{
  "n_layer": 9,
  "n_head": 5,
  "n_kv_head": 1,
  "head_dim": 64,
  "vocab_size": 2048,
  "norm_place": "pre",
  "norm_eps": 1e-05,
  "positions": "rope",
  "init": "normal",
  "init_std_qkv": 0.0435,
  "lr": 0.00107
}
Each number is 128 + 32 x the weight over its row's rms, rounded and kept within 0 to 255. Layers, rows and columns count from 0. Numbers have three digits each. The size before them is the row's rms in percent of the matrix's.

# up: layer 2 MLP up, 1280x320, rms 0.0344, rows 822-1001, columns 128-159
# down: layer 2 MLP down (transposed), 1280x320, rms 0.0353, rows 822-1001, columns 128-159
up822 098:123144141143118134130131095119122114113118069182076101156121049121175163196161134106164127142117
down822 091:117171137159140093121104104066123079128077100126114171103156124124175171150149034143144080098124
up823 101:123099064116110165150085194119178126101092090147120113214103159121176120147132122146131096089128
down823 091:136175125101060102085042087145146137143125080116102160137102201137104133095134141162057143154166
up824 102:138150133094088129083123150112175140132153131153195104105090137107078142148139151127140153139137
down824 100:161137136115093101143051174157142155128104097075203137117120199130165088123100128148086141123174
up825 098:144160165141100095126164095138124158062140130134121159134110113094098162133153117098091131072092
down825 103:122149112129140133156142157123094137132131113071089133045160166102119077125098208164096118127108
up826 107:151137167194115125100103166129159122064094115106156129093073134090101133099146139119203110090110
down826 099:128139127126115167135135086073137173186110112165157142168132162109195072133167158136083110127103
up827 100:141117192076209142169115112091119133082106131105168141095153102146108140145114144124119133133013
down827 099:098172141091153181181155113094080133066146100108124136067114202149091114142111142188144118150117
up828 114:167146154122110158071136076088131098118083080130141129133087138087109149163147129134154112114123
down828 107:118095148085105128104111148171087113157064161156151082166059141163118096156070167148113112132143
up829 099:099146139060163099184147111137106182151105160217181114152115084085146156174136152160175152166131
down829 101:078070140160157198172200152128163184114093172130140122148158141196190127120120164071113095171159
up830 111:157136124125088137123129129115147119169114118141119130125111128100094145153101098134159131054119
down830 115:110148109162133110098091107110167093130125127152098139127155086144131142142144129121116098078156
up831 102:109148160096108115144100149131110046183096123124149098125110079141141148140169107124114094088082
down831 100:119129135140176122149169134094168140046096111135135110092212138129157170146177167149082097135124
up832 060:119126113109171098136136134096164072118081082186091115100122138171110165151139118096104103116050
down832 073:110117149084145087119106144115177091106131115153117125122103124131116179177156110094128076065078
up833 109:105060077127142106087132160094171101113107164116137136172120109138162163139145063164161093156094
down833 117:146102044154147076192126123077125186099173159179103124151142170076091154156118147195126077166131
up834 092:108123101098112140116121116121120078119111092166130119134112164135112148144152095114175124100112
down834 115:134121128123148134139184123116162102145158117147143100118078194116146178133105068150154125102108
up835 103:120129152087134168143121132150133130084129087110134082117081137105168102144107101128149117093133
down835 111:047095070175085093110145043145097137120085123101140083097103141130177085152135094171102107143143
up836 060:054090129118137101145133077123155076110110108149143113156100126151114140143128087099162112082066
down836 068:091118136097159095117107125126192069098121119140142126104119120142124161175160105104148066098045
up837 102:139130137156104121059150107083154117130049126146035138108101181189090143101149082144119134132114
down837 102:162201150093105133105156144064105156130093059155131149109141145106186121107159098172124161103087
up838 099:098130166113126170085117139099208084156066100148186146173122067122122164122168135135155123161135
down838 092:099143141185106164158104194062085125136095128156140162142145089142160118131163140092138082143088
up839 105:086066171130127102128160169112173118117118102151124075119133053117101143166173124113128147097071
down839 111:076141111122145115133150147131126146108135133101173102160128100082140116087218142118117153097117
up840 107:100178134103151100117070148131128090128129099169165119148126129083136156164130120153111068159121
down840 100:124140133207110126112149160137154114109135196165158066112111154146094089108087112121174122129086
up841 099:050095080133134152173072188110135136144049119132127147156096106174087183131119128094130098079114
down841 100:115118128127128090150125142109134126181129152103103132063136107126090183172106066134135050098066
up842 111:160134076080143080143103096062155031131162116098156090149114110120154177116143112109130085093090
down842 121:152182169100102137098128114100167080173125116155103125108167100178144179119117143119028141160146
up843 107:122110157082174146131113099120196128132142158194133149076125118131182145136148129100129089099119
down843 113:126115140114152124184141162106136098125110107117168146165169084098166089084163103136146148106104
up844 091:085118139110228078142218097115179109124137100144119193128148114132118097112128169098095131137054
down844 094:174117135086051117097040146147091112124166139153107086173125124135159125151091120098101152111222
up845 090:066121149067182142177147158149122083114089094116100078122143041120089103167129109118140075159059
down845 083:114086122144148173128199168099130084071115128091169078129143155136160133164149155164058197202065
up846 098:126153153117148137119108160158132119101111132080103195152110119199047137100149171142146153114122
down846 105:098117079115099125075108141181167100100173149089131097206124159179107183091135147079137145165123
up847 100:092089151085143153057105092113140131152160113142176126072094150159090191135124110148107129123108
down847 100:162143107121183120132142126109110130120097151121138124141100151187126132072120154103127180098189
up848 096:100112176114109119126161146065126143174105133102110083151104144133070149114138113065121136123125
down848 094:104116136116133100158131141144157154132112130151085165172165132064133055121109144104123099139162
up849 098:132088194096110098086099180149143138120094112145132115105097111109103153090187120080172144108115
down849 089:141084056116089098123158133106134165133100151127150053145175123144113106140125129139108159109115
up850 109:124110126141116137092078197155122080132173087145141156144093131110149159157139139081117155079112
down850 109:172160171059125126124132136187144102168084102161128164104146126107123179104134146132096093056164
up851 098:103125163089158131136167079086083141177086142113147082130123059089160152152165113092101161101059
down851 098:088124118135114104085158120133150158178117080205185135143084084083109145132074084124132128133092
up852 087:173128112122100084038088119099114107139109113132065137110023139152075108104131121138126129078133
down852 095:053119121152163167157150129135077129130131130140143074219160093070177135195116135078095143092095
up853 097:129133139082122115121068150121080133142064143145100152149084109164117144126136077138153124088118
down853 093:088105160183124146154171171087171110127144128096093105133176128160142171077092179161115098132097
up854 110:098183129099184163134145042164112099139112109111098140106134065085169136164137150097096121102105
down854 111:148171129088140155118124141202153166093099146133166128136100122099181154063076103076081117142106
up855 104:108107122125129106149067148090196144114140139140142119121119166107110110150145067169125070107125
down855 090:109055172144047101106104076167146173131147103158097087093108103133128121126139097163094075179162
up856 103:133155101093115115121103083099156088115124150155136120206116098161109135134129152055118090075114
down856 091:114101068122129124121137101092125138119130152106170143122103163192130171115140112122196139138048
up857 099:138070160148103116136142106165105098124122121117111177152143127113163136147172115103140090097111
down857 091:120091165188146150122141120111154197121119131136121175159204098086124091171178132149138131141167
up858 107:110084085173119071138168058088151114132074069139165125119087124140163142145182147107129146091130
down858 105:086042047171092118146140103122180130169163109140155102120166099129140177110148118130134126093096
up859 107:132129085120146099143104096140132087127083098142113113134134105097062230165110127156143136146110
down859 114:144184105110135089165093111077088080171156094131119139130157153086134136100102087108169112131075
up860 067:091093102103155092163105148145152073096075123146142125097098103138063138162173118090138096094089
down860 067:115112131081158075143102128143198083121137132144098126088130120124117167193184074085154071114084
up861 086:095079116146167136176101120141122073172123079126106073144111106174184131159117121049135152117124
down861 091:121072114127091106097059099120147148085073136131126074123114171155157133126112142144088146129073
up862 108:090103119080182101131092158173155092144082130144139137162109126150078133135175104063137102121143
down862 097:113146101089172112091100126165086118138204151165135136060164113149144058110130090139182114106082
up863 102:145121137161122097130037096088140139076163175093127110143124125105110135088147115195176122120078
down863 107:038110136171103148096128196155092145161112125111161066110126116114141116138128157109184093149076
up864 094:117108117107111115083082181074178133074076143147133084150124142063033147148145134153146125137110
down864 093:149142077133164149124154101095144207107109062140111137063138094154125120090127114063139118128060
up865 097:147146093128121072064131145117168112128106085194188140082141138186136167128117139137136111113115
down865 088:105113107073154082127122105113097085133117196065115163117144085094103099093109141166141161044140
up866 110:114139087131153084110114146127153098139072107118138132120112155205137129123148122083131136141139
down866 118:143113137136078171110114112125118070107162188149096059177133177146137137143081116085115141142184
up867 106:142070015089141119091112136145196087061144058106133125148114159149169169131166144064115123068089
down867 107:185129100085116115150135089108121160114098099095107101125165135133077185137079181121136138106164
up868 109:168143158163153130151154091085109084083122107086091151110136117161070160135154042074117105147101
down868 110:159119119125074110086136147113100127059186145153153147151096184141091099165092158029191164146155
up869 105:082117090127163115169103148122112124112086070153141114134128089092142175186133103112155111120114
down869 098:134102106130116143131142109136130109190125187165085165162119103069111160128156125204119083135090
up870 082:116104130116105167075118124117153085123108148180064106110138136182117143123146120098116081082109
down870 066:156124118098143087063155101096152071191106104176132113163186088138124084193168128118112088145130
up871 093:124095110127135160116140134098157128169127071164112174137117149126132133112182131109142146128122
down871 086:140180153121072104141091111081139190096093081156074174086083148105090128094130160173160138107127
up872 097:104117165079154116095134214120109121116141135127174095138010119055065162147143144128178136135114
down872 095:126102106094208133135203132118119157103102145157175147129133084161137094145140126073082128111106
up873 100:152167141067184108142180095146146118097066156143116174099151044219145180125144154135083112167100
down873 105:116146134124156153148118137150121153139168116164125141130177130119163207110059079134194119118136
up874 097:086099115130108166151125121156097133169120117080161170100123128124177128147144125125163143119065
down874 093:112161137157165130165125172121107065140093079090128111117131118159169088094111128072148093170163
up875 097:147190138123119128096110131147128076165129102172120103150118086129204172216108073137115128159111
down875 099:178120123083111106095102114154177095090071132119165101125130156109096124122131158075153124207159
up876 101:096109119148113081134127116134139107114104111204166118150167107120162158131141084109169084131066
down876 096:106178126185177107119144108132116064127075180115140142136154134113107112131128188145106178130127
up877 102:124159105140097102123111068131085088143108119147139170173121184129112186113140061130136103116100
down877 108:110170129124110094119106202152139109126132112081078134135149146095143143100071155166150135158165
up878 096:100180108098100109053118172191207131103118160168160133083153146143093102122128090057108060148100
down878 098:197127156113098155115149141127138130134132111132098138159154119123096122092122153163093111140134
up879 095:140118128077161096124153163107143085053089104117127106118106123104086112087155134109121039108107
down879 092:122149111147152136113175114195119077128182127132165131127087165088200150172112096123113098142161
up880 090:097141156068161158105123175173125121119123111155087123162084093120119104151135150111105077102113
down880 082:141152130178086093116136081117132109118155136133088136105072156146170143130144098152138136108136
up881 104:066101141149144101133118138072109111195096104120161074128070101126084145120163155144102127151134
down881 106:126122112154121078111085118182117144141123117120147124111157144095095102099120149094139157073139
up882 097:120168112157113117130127096099154148052142109131144114153109049137118125163166142090101166127139
down882 095:160108090169124198117147129151043115065120150200117171134163125100099114176118118180178146150097
up883 093:034086162102152111122142167136148098109131094151164139157106095112113150146157152134132103097080
down883 085:146105150099147128113121177204088097114074187118125087140115138166128141146140166150054106052094
up884 101:130097115167088135123145116140168143110145140119084101126153130113131156127165126094129075070076
down884 107:125134177070076159142124139163161134137061176174155094110159101134110161143133137186122050148158
up885 094:107024101067138150134115131141164142139125125128129089135140052130183170102141133126171121105134
down885 091:169151075137147138160184091168092090123093110125182178135169158120123087178041159171096181129178
up886 101:090141084089148108089105134103161038118067095169207059163130128120144105167128132056160098106143
down886 114:157148137156143091141092151109128172043097068136140138139135129144141121187148085147140111114146
up887 104:144135127173106131092106124111131090108063147171145107136092139158160180129157135153112107059107
down887 123:156151160133115121158171091117179173068108120175141128090099114103113082226135128173141128138134
up888 106:152104106088136159211112149094205141107040128135066096092112143099136132092134142157133053107115
down888 104:120192180108077112131161125168145117108151118135084099126125157179139076183086160099130135162126
up889 097:125082170097120112137113117134168138051096142119066119147128143101126137085126141059137127083152
down889 094:154134128077126161138130099122110203168137117167077099131121209064123105041121158104106186100191
up890 105:111144106164120045166120133110132092099157099135113077129144051133128110116085152113119108136091
down890 106:139177186216109134178103150125128150140137051126176127107188089135122105152143056147086075129101
up891 099:150127177134124134146081155109139118106133096175118108124095091156152204157131147096174122084111
down891 099:039151127201199129070162174149068085143134086178156178140127108126111151053132077140111179176121
up892 064:102081128167193095133146104114182075126140136159109117123129123186179134116157117073121089108060
down892 073:093086123099160087118117109137194090105161129146126142106107117142126176162173080089133071066065
up893 108:120143091047155140096082167133111119146121117210171065124128091119129172163132125150130097067087
down893 119:115194157131109131132090098148081102155173110109130098111120115104098101193111126098147077105133
up894 106:114106082127131121124048093077159129102100094152119117171126164115110115152149124118130141126105
down894 115:091152088151057129164154108151117129196103095117140103163126112163126089168142176119110137194161
up895 100:125155132129169124143117118118152152116099109135137091135151134138140162159106101143138084101074
down895 099:099103139162059117177164136134100097107157144119120107139091122141124126160118117100100142196172
up896 106:128100168084105101154107115144096126179104126107109110170137048091122126123121168113134103055110
down896 115:110123145135079089116138126146103145152121176172081081148091071111123158115163120139137161121126
up897 107:025162106146125119131088135216140086160138149094162144101137098169159147116077114126151081103066
down897 118:117101122182124130130078113118113101065164094147076119100133148216100129200107102133078139141103
up898 097:100103091061107118089109143114226126167070144125149161119084090119102161184219120099141161126141
down898 089:130138107122135097089127113123100133121161168112128081156135139144125115148073104130135105134151
up899 103:133131077137185091110164175106159136105135125102099155119125155166185106141140063076123117113034
down899 106:136102165134075134170204171098123157111124158153131191149141095137212137120100051127139142195161
up900 096:119143110085156119103160052123089134146151075114099144126135030121112110097125143095134107159063
down900 093:132124146126063155112047089123136170122096118152126100169138147186092110106106104092128199144090
up901 098:068094079146163106105118146072240173170159111131140135120124154093133113143255088149107145095132
down901 096:151156096182098196132091127154174155117148119158113103160142190142128134143082114136129167129217
up902 101:120122158140079078095113136145086127128138122126158161118136081117116149116130114068153122072018
down902 102:143134135086085102109109138118187119154107110056123110136122116093128100138120148150103107131181
up903 100:118075033096159089056110132165143134125115119142132150098115157107152161141187128157148091153096
down903 104:108155135115176145153126204149141110116178142180166122108140087140164100117123078153123085092148
up904 103:096102171087135098075094142062150121142109160123111122144094092177116136108178119140115110119108
down904 107:121126147116096152121127181100102104132188171133131124150121113129163149081165077079154133105103
up905 109:124119074142141153120147108090144100151115124121123172154134085173136140136088115111134107129087
down905 116:111157112140134103093128179094142092146097084133186128110136096174155100139090127109129089173107
up906 109:102128158138105095089138105122157134125143133143108108123120113135060080108140110062153139105093
down906 111:123119115150112143204133172146118187065143110136111148131122129140169113161114106154123142179097
up907 109:142096098134082129090079133054177114113091145118071132112143153166087156129139043112167105082117
down907 112:123138158080164154102137120106123134170125144104124116084102140126132141165060126101117154133186
up908 095:108136155138153097089121163159158116140097156181153118132131115076091129104158093168134112126116
down908 094:134140135122146153137138153173101127178121146139136113132140166100127167119075103117060131103079
up909 104:116135135139074122076144146112108132093076143128138124132000148138136153143113089121158153094136
down909 097:197164125080084185138161124123149194075127144103103119112170104146137149081152159141155175197139
up910 102:137053116158129161087154122119173111126119098178136093128116120126157178189137104111162081073117
down910 114:160138092163134099099076111104133146102076065112130164129089140170107105167107121100158106095110
up911 098:152134130125095110114141083128165132119064093166166104128151111125154160151137062108112102102085
down911 095:043108125124141089194171155147075141102089153151130123174134105086075159156136132110103240097131
up912 105:084169143131124158136166165080097140115079062134067076125129100161138142155153105090165126096070
down912 107:161158099105136153079111112112163131101124085108142162138126136149199168185137083169140109124143
up913 093:141119134134111088131122076112075072097094092095044137170145080146115130141171088117122125109060
down913 080:163131143095051088101088059080144148089118218134102137082130137097158101128102133126103166095183
up914 104:038068081065116140136085131087078062095088146114142123147113109079123095123126128072116135134146
down914 094:130130129086160117056064130090141129146116096176154101155168156141141093111106118115104120137104
up915 093:120102173135105068061135107137156082050093095202110085146076111146088155163147107108137133113144
down915 080:127188131160155121146154145123104178214170125109135126123129082197153093107141139156143101140089
up916 101:086111083102127154130147128146137112107118110179139138180122123121100156127151094107164148105131
down916 097:105159142110094138179137153172123131160093139174121130129189123125117102137168145136087127181149
up917 093:143164152128061153112139137110125098114152133118091152131140106178230135153101138075134119114074
down917 092:165096146131076129112142152178101115127163140131085123123116132128096136169125176138114088151137
up918 100:142145161110139107137037127094106147143150124125143134130092168100135179095166090093140085146087
down918 100:205195118169097157075135089140065152054098137105099141124135162203166083052111144137141141132133
up919 100:038171153109144110134165100135155108059135126108114106115103089137130135129157160117145113113133
down919 109:094183105161147099086126082134130162120128077128142165090129078134114134115139152212109143171125
up920 093:094047053073114096163124068160105110127142168083122109143122098113135133130132115142135128099128
down920 092:146146133113143131104138175156083146108107126154182188060165158116142172128119109168139094177104
up921 108:084095154065106102110065114149120080154114115195151106122051122104087128108138144147157112071122
down921 099:151121114092117089158108109122138174115062082147147101135132176121102111162142156115087112090138
up922 102:095148113059121102131178100112172131115082104117162138101142100113160144109154113138109093107138
down922 102:115151124157067125108133150157118181099095147174116093134090147053125106065127122132142133089148
up923 106:026066133114126091131165163093106127126083079155118113125115126115108137172191100066123142109076
down923 090:119080116175175129107152110160107116131099160094123170086115149128061132141168162085201126125156
up924 111:130119127129119111043186047084174106135112097229164130144123086140076214135144112158203128109118
down924 114:118147127136122115154199147131108125099089120124127163146135113099118148089107121131098128112058
up925 092:144146161126129087081142094124128104087071000205125198076166113144138116162097155149105054109013
down925 092:119135074195149103129119058136102154117102209093099096165087148106111099112156092167142142126171
up926 107:075104106160127129094121142122114151176137123157155140168116128116146105146124080108156117105088
down926 113:160155187157099165195125097096153116172165142065098145108174141105077155126059089126099109121149
up927 098:114095111090136093130177085131158125128085109136154169079063111160148107166202075136136128065120
down927 092:109143141105079119101129136144137144109143158072105084079121135110137089073121173126103091116110
up928 108:156158135125143121147117072114170102087117096182152156142123139124107139164158110142113071065108
down928 101:200128106137078142100101166113087150099138109113144127138120187126185119117118103157156158076127
up929 105:070098156146089100145089145138120075158131065166114111145117139136162185131170117086080137121098
down929 108:154123148132107111184118145175151095159148120192092210122158165144085165132136173088100120076074
up930 104:146134115079108058129124153109173145122139175144093095144139126129176134138128088186140104124093
down930 107:134103150162106078109187162159115174173158104151138119030128154123163121124141096123118072128122
up931 096:131063124078190145113135147109174089130146110169149123157124056087100105150136121099157124099083
down931 097:113171124090118100161106137087204113140111109130158159122196079096137108127140127111129097141129
up932 102:088157153162117119151106156115039151139097112103133122114090118075096128082123126097125125113115
down932 106:140142178150123034080129110107102101138117150158107134142151141107077074138091106133054150137212
up933 109:142162124103164153097083111151111073171161092154115143138152141110136122140120159118104125156078
down933 109:148101140152163128108122160109151129109147136115067169110126127192131082130180132161121126118134
up934 092:128117150145169116095069139128163152089065091179151167111127159100147144181154055142126038140102
down934 088:132114206146160138102173145149152142111135113085097090102138095121111121107126167177138152093129
up935 106:103115122126103118123150177159135088128155094183082139160099161145122172160129150104162165110110
down935 113:119137124156104169153150172167117135099087079138107128104151077106102094127088138123077143087105
up936 103:151162123039151134110112082119143169128072170134155141110130110150105129140111156104140101108052
down936 108:131108121137135172139081115132107159138156131134099130164094145129116112099123172150203155092184
up937 064:086032091127177099102163119069124030102117103175099104121082092131108167142188101076137124123079
down937 071:101095127107160076115111124138189061122155115159135121100129101132108179173173100076133067094070
up938 091:178078156131197148123139154107113099140133140100109107129116131121123087132158152130104113079088
down938 093:181186188126101099107116090155061072131147134187074159144120126140099087088098159199052105084175
up939 098:102154172140097133081158152129125134095103139162154130144129109124118163125131059150145095098151
down939 097:172146110062102121113123164139183200148134174087101155131151167101117143150140140155120167139173
up940 096:101150130108176116163090127113132091141131103124096112115141071115119158134147160155122090125088
down940 088:164128080123129144108110112141110133151109085173182105091080126134127136178114114124099127141132
up941 109:103119118152152093115188079138128155078141133122148131143122087091098177144177128098215071123141
down941 130:104119206133151134175139123075168172097164099122088109116123135079143159128149090131152077129064
up942 099:124104143084117125123172098132145137177146106169088107150119115102123200165182104088118128163138
down942 096:149141139115131130125121127136222168096136119181071141171122127126123083149101142116135172118172
up943 101:068102069082145069075145085153148128144102146127179104150142141121135132099173068193144101129128
down943 106:159091129118127123110113097103083185159111064109181140152124147122129136115076138090117118112161
up944 097:086110074144144113136121111184115106128087096171136147125101154160182134139151054088130113077100
down944 087:154109185109152153134122171104093091120078112146097128071152126107119158168097192166114115095123
up945 096:129101102105113084077154145094134092091139140136167108129137077087133133151135170097119085075086
down945 084:109167106156098187109096208107170134155118125104131178085145091128102102119124165161136134085124
up946 104:071124091118155126153121117089120121089132074182116133110131125153137129132119159116136100163104
down946 100:052081050142099134165162113151105146131165111118106156104142114126132127081087132147163131172118
up947 095:128037117102186095119147158108196074115124059175148082122163168121177161120159137105143037117117
down947 091:124089151155141113131141156130161136098144140150157137193169154107124132099122131157119087136121
up948 092:067058070131190139124114150181094102112112156159127120124100115158158139135124084146139126115060
down948 078:153160109142117125128167130137116141156135107099114098163100168112125166121113151095030156173186
up949 097:136109098137128128187121127168136099103155075151136133131077157158211162172117143121128148106125
down949 099:146105125068125149104153115103177102061036144122173095062151147120071133086064198125128152111147
up950 110:126068069134148074159136047133112144092152110081111075128082118112141115119124139122149047107117
down950 107:161146117080166145100114154174145103113095119101094160141113144130164084164099155102103130105139
up951 106:093129063141121125102133157131162150121095178190172129081107173147183119121092156131193133084128
down951 110:144173142126181158142120156147150176190129142080108188108184122118143072036121092106141078139115
up952 105:064121171126120114113138109108145118137146127136164099095132099144111189144117184103128180122109
down952 107:167087179134081239078135199139140156171129126102140109109147119113162105114101182137122170150143
up953 096:141120143128148117123099058060130122133127090185128107136159145128118161133129116141153082109093
down953 088:188112130147171111098124106121076151134074173113147145150144125143115063163184113138181084088120
up954 103:151108149124225079154143162077179146048144151096075148061136149112169128135136098129125053119075
down954 110:102133228126156177158164145128128115090130181108113194156123142143136179140136214102129099137139
up955 109:085086142103103070120104142118170109086111101144144111141104108121140181130168091089145106078081
down955 080:158156128178125136134100157116088135124158152060099162123155121114129075092127151187088130137142
up956 091:130114173111127103106156100119136081108157146119133155098144140144165142138095150093093126093083
down956 081:151124101164118114078149110146143141073144090095121132104107158171099134071126141204066111085083
up957 098:158134146087133102127146089117168132111133090127121199143149088142152127179174154150112076143103
down957 085:162164116167143133084118081133113117125175095163153092082116082092110070134160118114141052082087
up958 105:136114124152159096096062127122164120106131091129164085074055108125109117132141139108116088170138
down958 100:128137157143156154109082128120102131088103155123125090112116083183029105138112123154117152170141
up959 099:127124146134113079066079200141126141163079080142094101123090152087121140140157111128159133090064
down959 091:118140182093100185086111100112080153136041113110112108154073109153108130113096125163076099126167
up960 109:141103107129122119080100189157149094161060097090157136111137138172107166130120115131156098098088
down960 116:200140122095076110128084180100161132159163094113166113155089121135100093077146152115116149130130
up961 096:095102144106127088118064174115156116120032127148146094096103063097145138179214132160135140153129
down961 089:157152082103085169090122143115105091096178148144132111167101161147134101120115109084093161123119
up962 095:118108119182096102163127165101118101101082110105104130198169181075150135101169165155198104060109
down962 091:137071100084037168128187143077103210101122103135119098095168119106188133132114111130123099133069
up963 101:105106142152133093084099147157163120082114115123159167133138126137153173186121086077121128108121
down963 099:120093177142147112107132163147089114139124163134125114146142124159092165138133118115098146136150
up964 105:105125139118167117108111141122122150195064119152162133170113081115130165140150120121118125130081
down964 100:132155130091144139109075172169154122118177103181137100085124143008137209139134136128086060135120
up965 102:131141097092143135103138158183143140044175164118103153095112131070110140188176169079173084042133
down965 102:137142123191123138119105132196097109186130108100142166125164117076131188078135120128113148135111
up966 099:141147125087097099148089129094122109148120131108073109155109102127097135106138121125120101051117
down966 091:083072045096157092156172085181138117129169092142109090160176098140097146126098162155103143145100
up967 066:106099127114187102092111092108167109124131060170092136110121093152124142170172109080193120120063
down967 067:125110113106178093119093140149213097148168109161119160120123122142118176126150108081143060074078
up968 101:088107107151112141120127133085146107134109122129208120185162119169140124100141077113148106104117
down968 104:110093096035104096146135150090145083116138107068157031135151121130169129044121094163167079109077
up969 075:122082130096163142113125160089110020150109129142086100161086098137104144153168108095165119118082
down969 060:137085101075137128092090136140203071145117102139125127124143105127127170145170077111144078116101
up970 104:138103118095133132101142104150114130094097142163167104086084083095162127119144156112148103095118
down970 096:092082119151132127115140151136164117116152152099172069121139101104136189122168120085109069132155
up971 106:152132079111033096076122131138160107181129156178116129109127114118131154142150095065121113133119
down971 114:104123208123132109118120120092116134129110169098135143125130070088119140202075107104113089141153
up972 102:159078115127103176048127084097197148134090148114161090124127165179119164109160139155129126110092
down972 094:172147107146177136084111124111181141131166126076154148083134121063113130153179148121128197143077
up973 102:140098108110164146096073232164145142085145141105096120171145149133177144142131129141168107139118
down973 102:086178177138142208142158145112194146119118163099104164113149101184121153140138129158143116145104
up974 103:147129128156114106094127146147143134115118117152110145167104108126106174127129058116158105093103
down974 102:103107088137228076124101124112104153171110095122096203045145152086084171096125087178146174121111
up975 111:124127159139142096127143158113101113135106143135141106139124115115023126123120094166164067084012
down975 112:116131156130114136135059075152138088152150176111068117205090141155099133134147168110159151174173
up976 106:111104197096178127148092085119118088168130114075104042140117093142139123143129129085098094093110
down976 107:149183121185145133146163184127105173170133115108067171108124093142135109117103075180096159082150
up977 101:147116123135120125108108136108143053144170069131047097145099143103107184136150131091184136156080
down977 097:134119100087129111148238160114127144114144149070118179109125155175096112158131109127121090150175
up978 109:127138169125127094141127114113169098108108076187066127129139120102131111157118102055133110162080
down978 098:133214189144126210115105176131107139167103111097088128101134052110092156116128179185142090121126
up979 064:107105106112157122106145133111154065106098123138108137113065130172107142204190144126149104118071
down979 071:116103127102164103143108128126211069103127139140121139123109144125125163197157130103145099082081
up980 105:083071212092151133137090157139103138141131059101115140104062118123143133082178112130146116144119
down980 105:199114138108155103144157163118120134138154142091145061084181109138098092088084119198136139146167
up981 103:118102074161119125102105124081124152076112036130076098144100160081102142141149104065123103099107
down981 100:096142148096108109133133139221120096178118148152093138168127102111139115117109156113029161131131
up982 090:108097172098112145134067112150086071157165123122115087113128153126099171120097175140145124121094
down982 094:143087144113129135130118104121075137111080205116138109122144126115158105106102117147078128094080
up983 101:160120154122182175132156042135199108120101101124125188125121160138104170126067079135145085112100
down983 106:118103126139147163140179143105144226141154129144156168133105151122116155160205142180122156195160
up984 070:106110155058136103111106168132118126103080131142082068124105146123104141115141159098112079122108
down984 077:102114099080136085098101136122199142127132120125118109108105108124126173132167135133146081118095
up985 095:102128080112149127139096137129122180090086165080159110095124092159111136165141114133105113169084
down985 103:138118098119174146136153101122164122126124147116110147167136111155189128065114179165131114145097
up986 104:139045145123142146122114090153172123115098131146137128094111169122125194147164134113134162089143
down986 108:149136169075103118141178152108147176139108090101101132105125154099110133167180202216131124139199
up987 103:079108145055162121130130110133140067151124125129067090155137087143113107152142110117202133144132
down987 100:149096151117150141093161132145124113141147185117076143147116073143139018096088151125151156196098
up988 102:126134143140158105148169141033211114153116127139162134136112106177117142179163076137138116127138
down988 102:142132176138193173102124156135153174100092043133118171097113173159108126121079120221096097147151
up989 108:060154125132111086150088134142132117125100125093090114104090123144109169100144134092158142097125
down989 115:142172176127137113155178135070167119155076126132145126152156125115163152130112077117144072150112
up990 104:117147140121112122167096135160101114140105146142059052171102122173095115141130050144147131160099
down990 121:091119059053105093108131114153130156192125107156073128115154086149137151129149134091119168118143
up991 101:039123089113156095174130158162099111066148090128133135098100126088102110164108120123140124118127
down991 092:118159127108136124146162179211088100113112082133142128082169052152175185123063127148152102180135
up992 107:123124161154140126085080120100158096102102091113090120154127091101146107141186108104100151124082
down992 101:174139122133030125110147088200159150141069159103116166134161137111169126142106138116133167117140
up993 103:126153151054115097126142134155103168118134102119091118149129130094143102127126145081120094130126
down993 103:171123210140071144139160103028145105140110236128093106099043133123082113070110172107091092118106
up994 112:062147121125124139138131159113100104127103099121114107144102127195142175129148145089139085106125
down994 108:162140159104125183069179166147133122033142117129214164124181131141184147195121137163175102105125
up995 098:068116098128125098133102238126120109062094114123175161109099150114098124103151120126154135068122
down995 094:144090121140108151168151108225144175063117181153098093141128094122148158135104108116172176147100
up996 106:129117145088125107048118101078119101128119163059089105127085100139174093150143111147117135132118
down996 103:094116145155128074107131132129118066104133124178149123146126134053116141150141104092180148138135
up997 110:162166144148183070123155082101123124075098149114126110120098111076105140146171111100102129101062
down997 110:151133152125148126162147114156152158142096197122165110124120115136107123138166162095119070106202
up998 103:114078132129071150122093150078135136138128065110121143151092105137124146162116156086136122094092
down998 113:170136112136086103128111141125156144084135170201150124108154085155138153108116135081135139126117
up999 101:121115071112091125127141059128218102147149165146134134144072134161116141159145101105116114079138
down999 109:113152186122096144083127143080172104174116137121094160118130116142164118124150144102159170100077
up1000 107:172116144113115144084059137101139137109121172179139099146123123117079118116134107150140073111131
down1000 106:131152134083122183179067154063136094128122130088142138108073123181072162129102097138160151096104
up1001 099:127124124133140092141140110111180128113163130096085118224132160141130161122126168048146062099099
down1001 097:079159125165123051098114131110070168156158159093076137127148056142128142129154125115126096149104